config = dict(
    vocab_size=16384,
    tie_word_embeddings=True,
    init_std_down=0.0,
    decay_shape='linear',
)
Each number is 128 + 32 x the weight over the matrix's rms, rounded and kept within 0 to 255. Layers, rows and columns count from 0. Numbers have three digits each.

# layer 5 MLP down (transposed), 1792x448, rms 0.0461, rows 1009-1058, columns 320-383
096083126121121107068174144131097135166180172168142150128083113110147166110101117158097128162142134125119102146079111125138142107157161136187141131109120153125150189131168120138119132138108153
121117130155082195148108136137127102108143145051100115151177143123205153190171114112119130100149092194135156163102175179162135127148127123115153123149131143132172104118159149122148109138181128
098096185093102129141145176158151056156145157112060178133122141075186096105109100071103105056109156102126174067154125109080170151176094149130156074115144089128163147068140175124076087140059137
160114100166142152129148104139143121117144125146098057129120125076157100161177102081206105117144108104122141115133127133089167101140121138116109134144094044147134117118086092160126145095139140
131133031131105127131155091081049172141160079138168141115149164085127117085159080069147089065162134125229121154103104086171083082107115170168152094100045041120186124097164144089057104144162151
151134163116111174155162123094142121159162130175152162124092107105133144137127148109109118126084106145149157099072120107045120118077138106162135105156113102177135124101172134130134140133190124
111121169106092114109116125169123083167115087136123093107152094158097133103100141065103164156100130128106096113110134097152113127152137119113142156122105091094110136132125126255138094123132131
126193080088046093083139142111065138148095086157170070093168140092158149120127161123133105133091106127109144154149085104170149062101135129069154094104115142108092069146153145103133142115108140
164148141133069104181123140134122151170139178144111101138124103111161158147170111178147098111172124129153172133133168158080126127123127134183083091186107132118137085121097156142169126120120171
152133117115111166139051079062095174128133116104133163018118166097197110075155155147172182135133136124214100129069140120103132130114134147152134173196154160105100107175091151129099115108066079
136098085172101144093104090103074154112122119102088142150112168159143147103047119146111134114163133088133122112201134100103173135103177147112084160148123153140128083164160138129209147115110117
090116146158110109129159163116132084135112106130148105088138087088120114104149074124044120137064099150113117115148147152077154146143127145143131130143087097170191129077126154222195095108091077
128132134168098151110104129100130130148087172099084111099150172115090124099143131127165145081150150088148118140173170137145153127139060158102117105176125106158173120119139164173137112122152090
142121181093102123154141130130098143149147103126127137131131137141162156099109082141128131150167046119141086121109133122107129159138140133100118151112147109189112175163095127113132164081158114
119179135137135093188122181095144129101083134188145175122130128086108158167100095154032063096094110095122118161136113085111137080148176155122093138204109092105146175100119114152142071129123120
184128174156121131154090112079125134130121134156115161142119131118089127066103153129138134149128085161138171111132188107149119126143175154129108142128158141102137151092145157137169141185063147
199109153187123174169092131137116080129129109118182165133155187092147153149094176121176105169083048190175068115061074150126097093122140140135128100083140124109080170159148128057093162143114150
128119209154081135136053130153122143100143120124116118106167139093152185127099147117151115102137168098112124150120134111094171183154109135136143064151140145178124143118119135213102132082132120
091151016082141210125069129124157058200152118134149131104101083111140152161089077126121185107113117116083103161119132174151102101144086137125110193093113091153108137119150063047117133100144079
077158126106153084169159046120140137162153096156086135132047123115134111070116124157077148150096103096141103099070066101135136117109157097150156176133137128102081205120054077108128154083150134
171072150195095119155059141109167094119109101114103158157096130058146101126145156099128096169122160165164096110169099105153127144093193141114117121120141090142126107151160124108145189163222145
112170115148076199168098137099137042118147150111090167131090162108166100117174111154125087072163156151107153119165100139066131080109162116112180079126155171177083194090134138144128083131140079
206040129114138127124117094093136146138131187137151111157138142117089121053158080169048121083168179143161135171143137140109191129108114087138144169050176162112106121125082184119121119171115113
134124072205139156160103101115112125117124119209167131117173141115105131147084144148101113134107086114154112079079123101142109080138153133166113151162088084057158110095120122125174163071177122
152107085134063136079125117138130167118094142200100136135117169140114147084090111130133118080133012143088140139150110160140127086110143182169159079131119143126163124105132137080110045109152121
059131158105107207152190119097113139106084121135113126139129164148227221103063106132145133163158077116090176121168156188115186125164129076080173118051137083133139144127159179150071137142146047
123102153142124159136101150137100104135150138137166097116116175136163111133143159148150103157180095089146154110104146141153090110129183113075150132145114130079139134133100123114111115140146161
180159122186117061086109124119176107073155079058180082117098142092150169091098150182191180158089128089128167123129129102120160140165089101099043111141050148087158190102104128094134149123096102
066160126089165092053056115126158065137106139191136068119123181070129161131091082069146129150136086162145133123104078092136167140104183189154160144151131132109163154122033144098185148146155152
108194124129138106117168101120121078107097154150132081141159171103079151110099197085113172064104150137111160130157186122181209131077113103101122116054107130128155153130192045110083200094171131
127104169095100162093085046139113086126151145115118097121094146146107105158113136168123119135153140119140066175116094107181100124097105143168132120123226123135092143144142176160137085097121100
105144095095122163146121085169147158071132125101165104141155095135105148149133156088152109159106157119186080150130109123106138112103128121120103073130113125131134101110142126098131162109131095
145190136065213147178154059174184125190189131106052127169141121159059156131128079074155137114066176111067155130119179179133102146213111109089150114138138099118066117140114164170123082155145085
155119136168206091092083130131145211159150147131166133117127135149142082150146138149108085155205204108110112075143100127145145150159152103121100190092142142182082150090135091182132142125139158
106182055141142175153207066066117108154111092119092120120180109058161161093136080125146040095117138192124110143116104124088107031106085161121114074078150150162092134077179176084165139117119138
163118136128126146164117138108111165086109110128136123121110151104130144163128143114139070101137109155144139144117089148159142121094125174096110130150123156148167140172177159134110132153166150
153095095161137116124048072088158133125131080087066106121162147078169147125149184144161163147097097153155129161146130076063102061132147161152169132103115079180109117096176123048136096068103118
118160198100098135168172140139121134102147137110099116138141119104145110117176133145110159160161187064138101108127136169130156156135121150125119120166077124196126128103157159175108158112135162
102116137120121101145072119211128141148122119115104146140120108147133117125129129130117137138106122111105151141133095141144110177141137145160149109090134108110127123127136132255137077103120130
179052077082104150113111162102087178116134099134139136118170161073152160106142113167179159146121074139146092118133184098118152116114086117093113129122137103115109157091087121126086156144099161
143123120146120153103138107134135160124136106174078122143129117111180109097120093138132134134140161096133128114167181165141216122107097209131156167104136138163165123119130169098101114090106122
150180064098159080054152085097073167166151131191179136113111121102101133157154094118133185108161100140158147164137116072079120088134098087182141107165104123118117091150172185121167084121145181
111110085109125184062126151137111110056087138189157104130024110180105110099135161106088091158089148142065119091159154154123145132142102094124189121094183133112099099144141076178181220125118110
105130164134093146149093110116108095086094117068128116155074123160141153181159170116170146147137134150078114146171120130159114083152136107111149087098136163181120089171154117137101082120111117
111146147079091118146129152136155163125144141151115108082187101177163121186108117143090087150114093168180139117126103162117128069121151116133157138136120119118149115070146191197161130118203149
113097107118074172131092152192145139119117134119115182141118152104134105117109115094154108166116135197154129094094134158160088108149169159086116154084165154064151125124151156147132151102133149
126140118118131129091101120130107111105121167164120122153148156101129107120159094090159134104148099163133108133140115148103144094133134127155129091140070140177125167123152113158093138109123099
149076068210141115087072094119141123061142062126129198131075133156139089163167140152164155113135173142124125095102113144139131148114165152204084082088190071149162162081105145084139124157093147
121139104097131154175128128147148132151131099138112095130164086137160124147129122156111092127102111112101109100117163127100177130156110145111158105151181128147160183126182182209106132097102133
122143133151140110118132150105124100135158162154137138110077075092128135135129196093100130149199112143155123113142086126121090128143155086124123148170125108141170172134135153145123169097143082
# layer 5 MLP up, 1792x448, rms 0.0514, rows 1010-1059, columns 320-383
095122163119151127100134107116124103166104098152154173114154101120118095111150157166080116078102110157132147174093136120154136107098142149124133118156107119143145127109131161109192116111118137
092129149138102136148114181084150142155100163067113102146151113106091114188175111103087140157141111191198090151123133149131104071134146138138158191107102092068118149144102119095143085159135154
097118100110152147117113108123138121092100104106112070142168124125071093139145133091071157167134107155193156171143093092163101102114131128126091139120149090114096149105123135106139154153082162
116186124183171124157111131084108126166073066141134133077119136161066155149068119079190091126156174118105088152147088069135163062139111194125170071085157120115161131098199180078131106136161112
157149084118141086115103107139141112091157152133106128114100126130094120142123094126100119087096110167139150119123116137114108115130135151141137121095128066136097143116143146109156087182106134
109067101089156095052119179072139189147068183133128080160151121131124106106102118079165100114137110124060153210104126148150080127122117159125107170058140128139128160174094148076207129085148143
184069113110148131117184138111119131150142168100199109141109110130121078171185151154116107175098141181103098159138168141111148115159139131104169128165189120118151122150122149104122129155117197
081142112163175130091150116120141127078098112145094127244113098147028128199165146077084151153103123175071106093145121145094103115077084166119212142119178093140133154154128172125146065168157122
126154103056080095089191118117145097192137117142213186142163155093089160131123083111067137135139114070153148171106169138171076091178144127132169109119107187157114123132103187101174114120113109
184111084107093167098136124112125195137115098154187119094156102121172134116178132128113161108122112143142130161132126121156118099178107109125169119144131090125136138113110087125114105199088144
195098100102182112115153079108132126100087136053183130129154116150113134100099079125104171159130113153104121160089128098131101105172157060151101127110108145118138149141115094123131102116052164
152122126072160109122107151123161181139132112145103064154191135145071106145093115129128145138159158122090097097061120115064111114195163136103121169093153104162147173156122140125099142107106150
117072220134109172137163166131139108128139092172121159151149116189099187097134127153118105166118150099147130155132136121113138106148161111085162132129191157146125098129116136093110141175166117
189209117125174115083202122090124176107177203047115100107172154093144080122069118111162109136192167094154142080130129174119125046125107119063165134102207084061069200184172097079074089095142135
128152122126097111119104103108136103094084102086133098082159152168153132111119135101156174145181162126121114113102108061118113132222181136111116163131098091107147090144116158115144159126161155
143147144094163171093102207097185142127119111173105127104241126077106171115093174101122094093161137118098213105125124143139130073148169159153131062125121117120132142075143155077160075094103123
091120126069167101115105101114098163104107117093085184081164138129139117118153093123122137125096140123195115155092137107138078093155146138133144176131133075096118198137162080122175082098119164
094107100123152113128151114111132121158130096130133096172096135120132130208195160130138106132134165148147176108156194138135069103186141115118117167095168173111152131124114148115158120134112147
111098156111109090163161121129131162123143104093120173156110094116096099202174099155159196146100171074182118157110149166120117146139154082141085118032171168109125210142134152118159124111153120
163187149132104112137145100097079106190156063065181114211124107142167184142164131124117121161135170103138155171158112134126124090149133112139142077063169209104135188085109038119091150113109063
181146128115186091042160088120164193137171120122173143108179098168096124145102204120152156216113159134116121096083171131141104130148116084101088146151107100087183102144128103133125140121136065
124159119159155122090177131115126132105150162138137184088136116121170095113161157127088129093112150108151078165080182084138105144150107122126104131130109173125134113107152140112187101162109178
144141147094093177106125148111122108096141163133127092151152102129171082079149124097097186114134159133149144155090154180163140146165145150131166118129182116156112157157129113125179144174136127
156159142086212158074144180099125197124139167147115133144123098115119095156167129129184180144136097118119154166148162153141131074108133118161179172079175121078138131172148076095144069185069110
165210199093102099130137162102106148170163152126136080173168123141126175102129172132111125145096232108073100119097051113136190081156143091012125100078077088106175049155133162096142145133097097
167135117165127126103100096112129140138114147135122113125130165112130159064111117141128107086109122104100153126099132099177161109126107156137142056111115138138139121102127175108132087146142137
125083086140143083071103127107114113114091114110083080093141122104123138070153115080127115173045078142114182087156147146167107084162095126158117204144106085132079199178103108110080105102096166
134108120116167108104136159104105130078154152162125119115148147095118119181136133134185045152158086224088166098143105178155113091126187151107167206095141152156119156117163086103128087176171142
156121131152188105110141112113117111135094107137091148096122141139087125172154082125162175114100131094144155086081162156163075140102131130110097124130043143083127128105156125100133156154151214
135109105143114138115131099118132125143093121154163078146111106076101106123111104073123099081079138105161129203149122097128135129165120077150057134091100162167148155173150118107185140115114142
108105156167138119166145133126116126123136128116104127169135140120139101087153093075143131123155095098116164095131160102135106107118161092102127110138108106091132121167124093107108108095097177
164078167071093127144116158094202223144162106111143141056190138158138139128152143146103144205161164099159220092117173143137111147162113086080091090152170127187107141089169114112149129088144100
149140147101112110103156086092057124117125102100184187133127094162140140114176145127116177163124147110112128192135152171140100104170140064088134065122210094075171112190072063108167140154066135
150148085153159103116127097090127123098122136107114092120127120122145104178153150097167142141128158081126098125116186117128112069135100137111192147118100169068165119184092143081131121147094138
114129106108116130093126088124151128076093105135111130070136141118094168121094124131063156073085108087125172121159127126174111128094148167116133139103152118133083207193093154123114128134115094
133114138130131131129100118104147134065083129065082073130159140114169148151166174080131131166134141068167149061121136130131170112113140170070167147110158076078159060094200157099073133165102123
150152131111109101179156169133132162171158119088124088132187121125170133100130081102152137203134126082130076129063119122162123141112119144104097130134107144102134123118122088127168153136173121
119038148073150088054081074113202173173164171084134128101213161169162040070138126084180145244132109103096145200125107097193115168130147145125143172071179159054145150190076107149210089091080123
127078090150134153084153162092183163077091176133107111155108051163073133108143182138154140163108127122137130081094143110136071105156136117133150135116136105130105136159082149111147139127136092
138091098155145150159126155098177068133057118148135121110101091106150169144100124137132175128074124078164191112158168116099150098144135101105069195094134107051111140134126145106113118125141106
144081152175163179120146135082099074152115105111093086134099138113133139157101149107169103138146145139125156118169097135143171057165167101120121141144126135125138118169193063079126138107113184
163175141136165096160114136100149165154090051104126086195184082125032119152122163095174145139043134118145085168128063143080103075151138135076077116073100075140140125101076126105084125141151083
140112099108119103138131091130161221088188117055153120122119136190104138140148138149147126146084166158092124121123125134185186147087109101107119131096139166116102156100165151103134169154130080
164187160128129126094069113106120162115140056084109139161140175178134128071082105080159167171160124086101126150103139135160121121148113149054118085113138130142127144167142097121115163158105116
190127135111130092109142139101187149141146134146169160162152105133108146172136137159127085166130145129103192134100153147104109128130084107112138113112133118152139128112172157105126089112126100
087129140129114120125089119104114119105156109091112138098142141105135121158150063051069107167177142079100149130140117105126140115122071126136157166133118081052109098127154121130111103148074158
120117134133165100104098152111237114095182113162192109126106090172087073067100151143081170190157114138165147128020182154141149090125154169137070133162128138105201095090169132111179105129092130
116088099149134072094148138114137138095132173099120171104119089104191120151149131110108121129062106100166196160106160127132170090146110111141159142121108129072076139070140129129183048118100135
111112107148150119075154105101142116060136109093115071121119095176115123160159110088166167149048171093042199118141157088112158103119127218107119155080164098118105126154113090103122124112153162
161110152119160125116111108115138113115111100163154144131173087136084140106174136111144161153112104047061102127097178102110146109123118136087135090132092074158134129175090076107117117161121141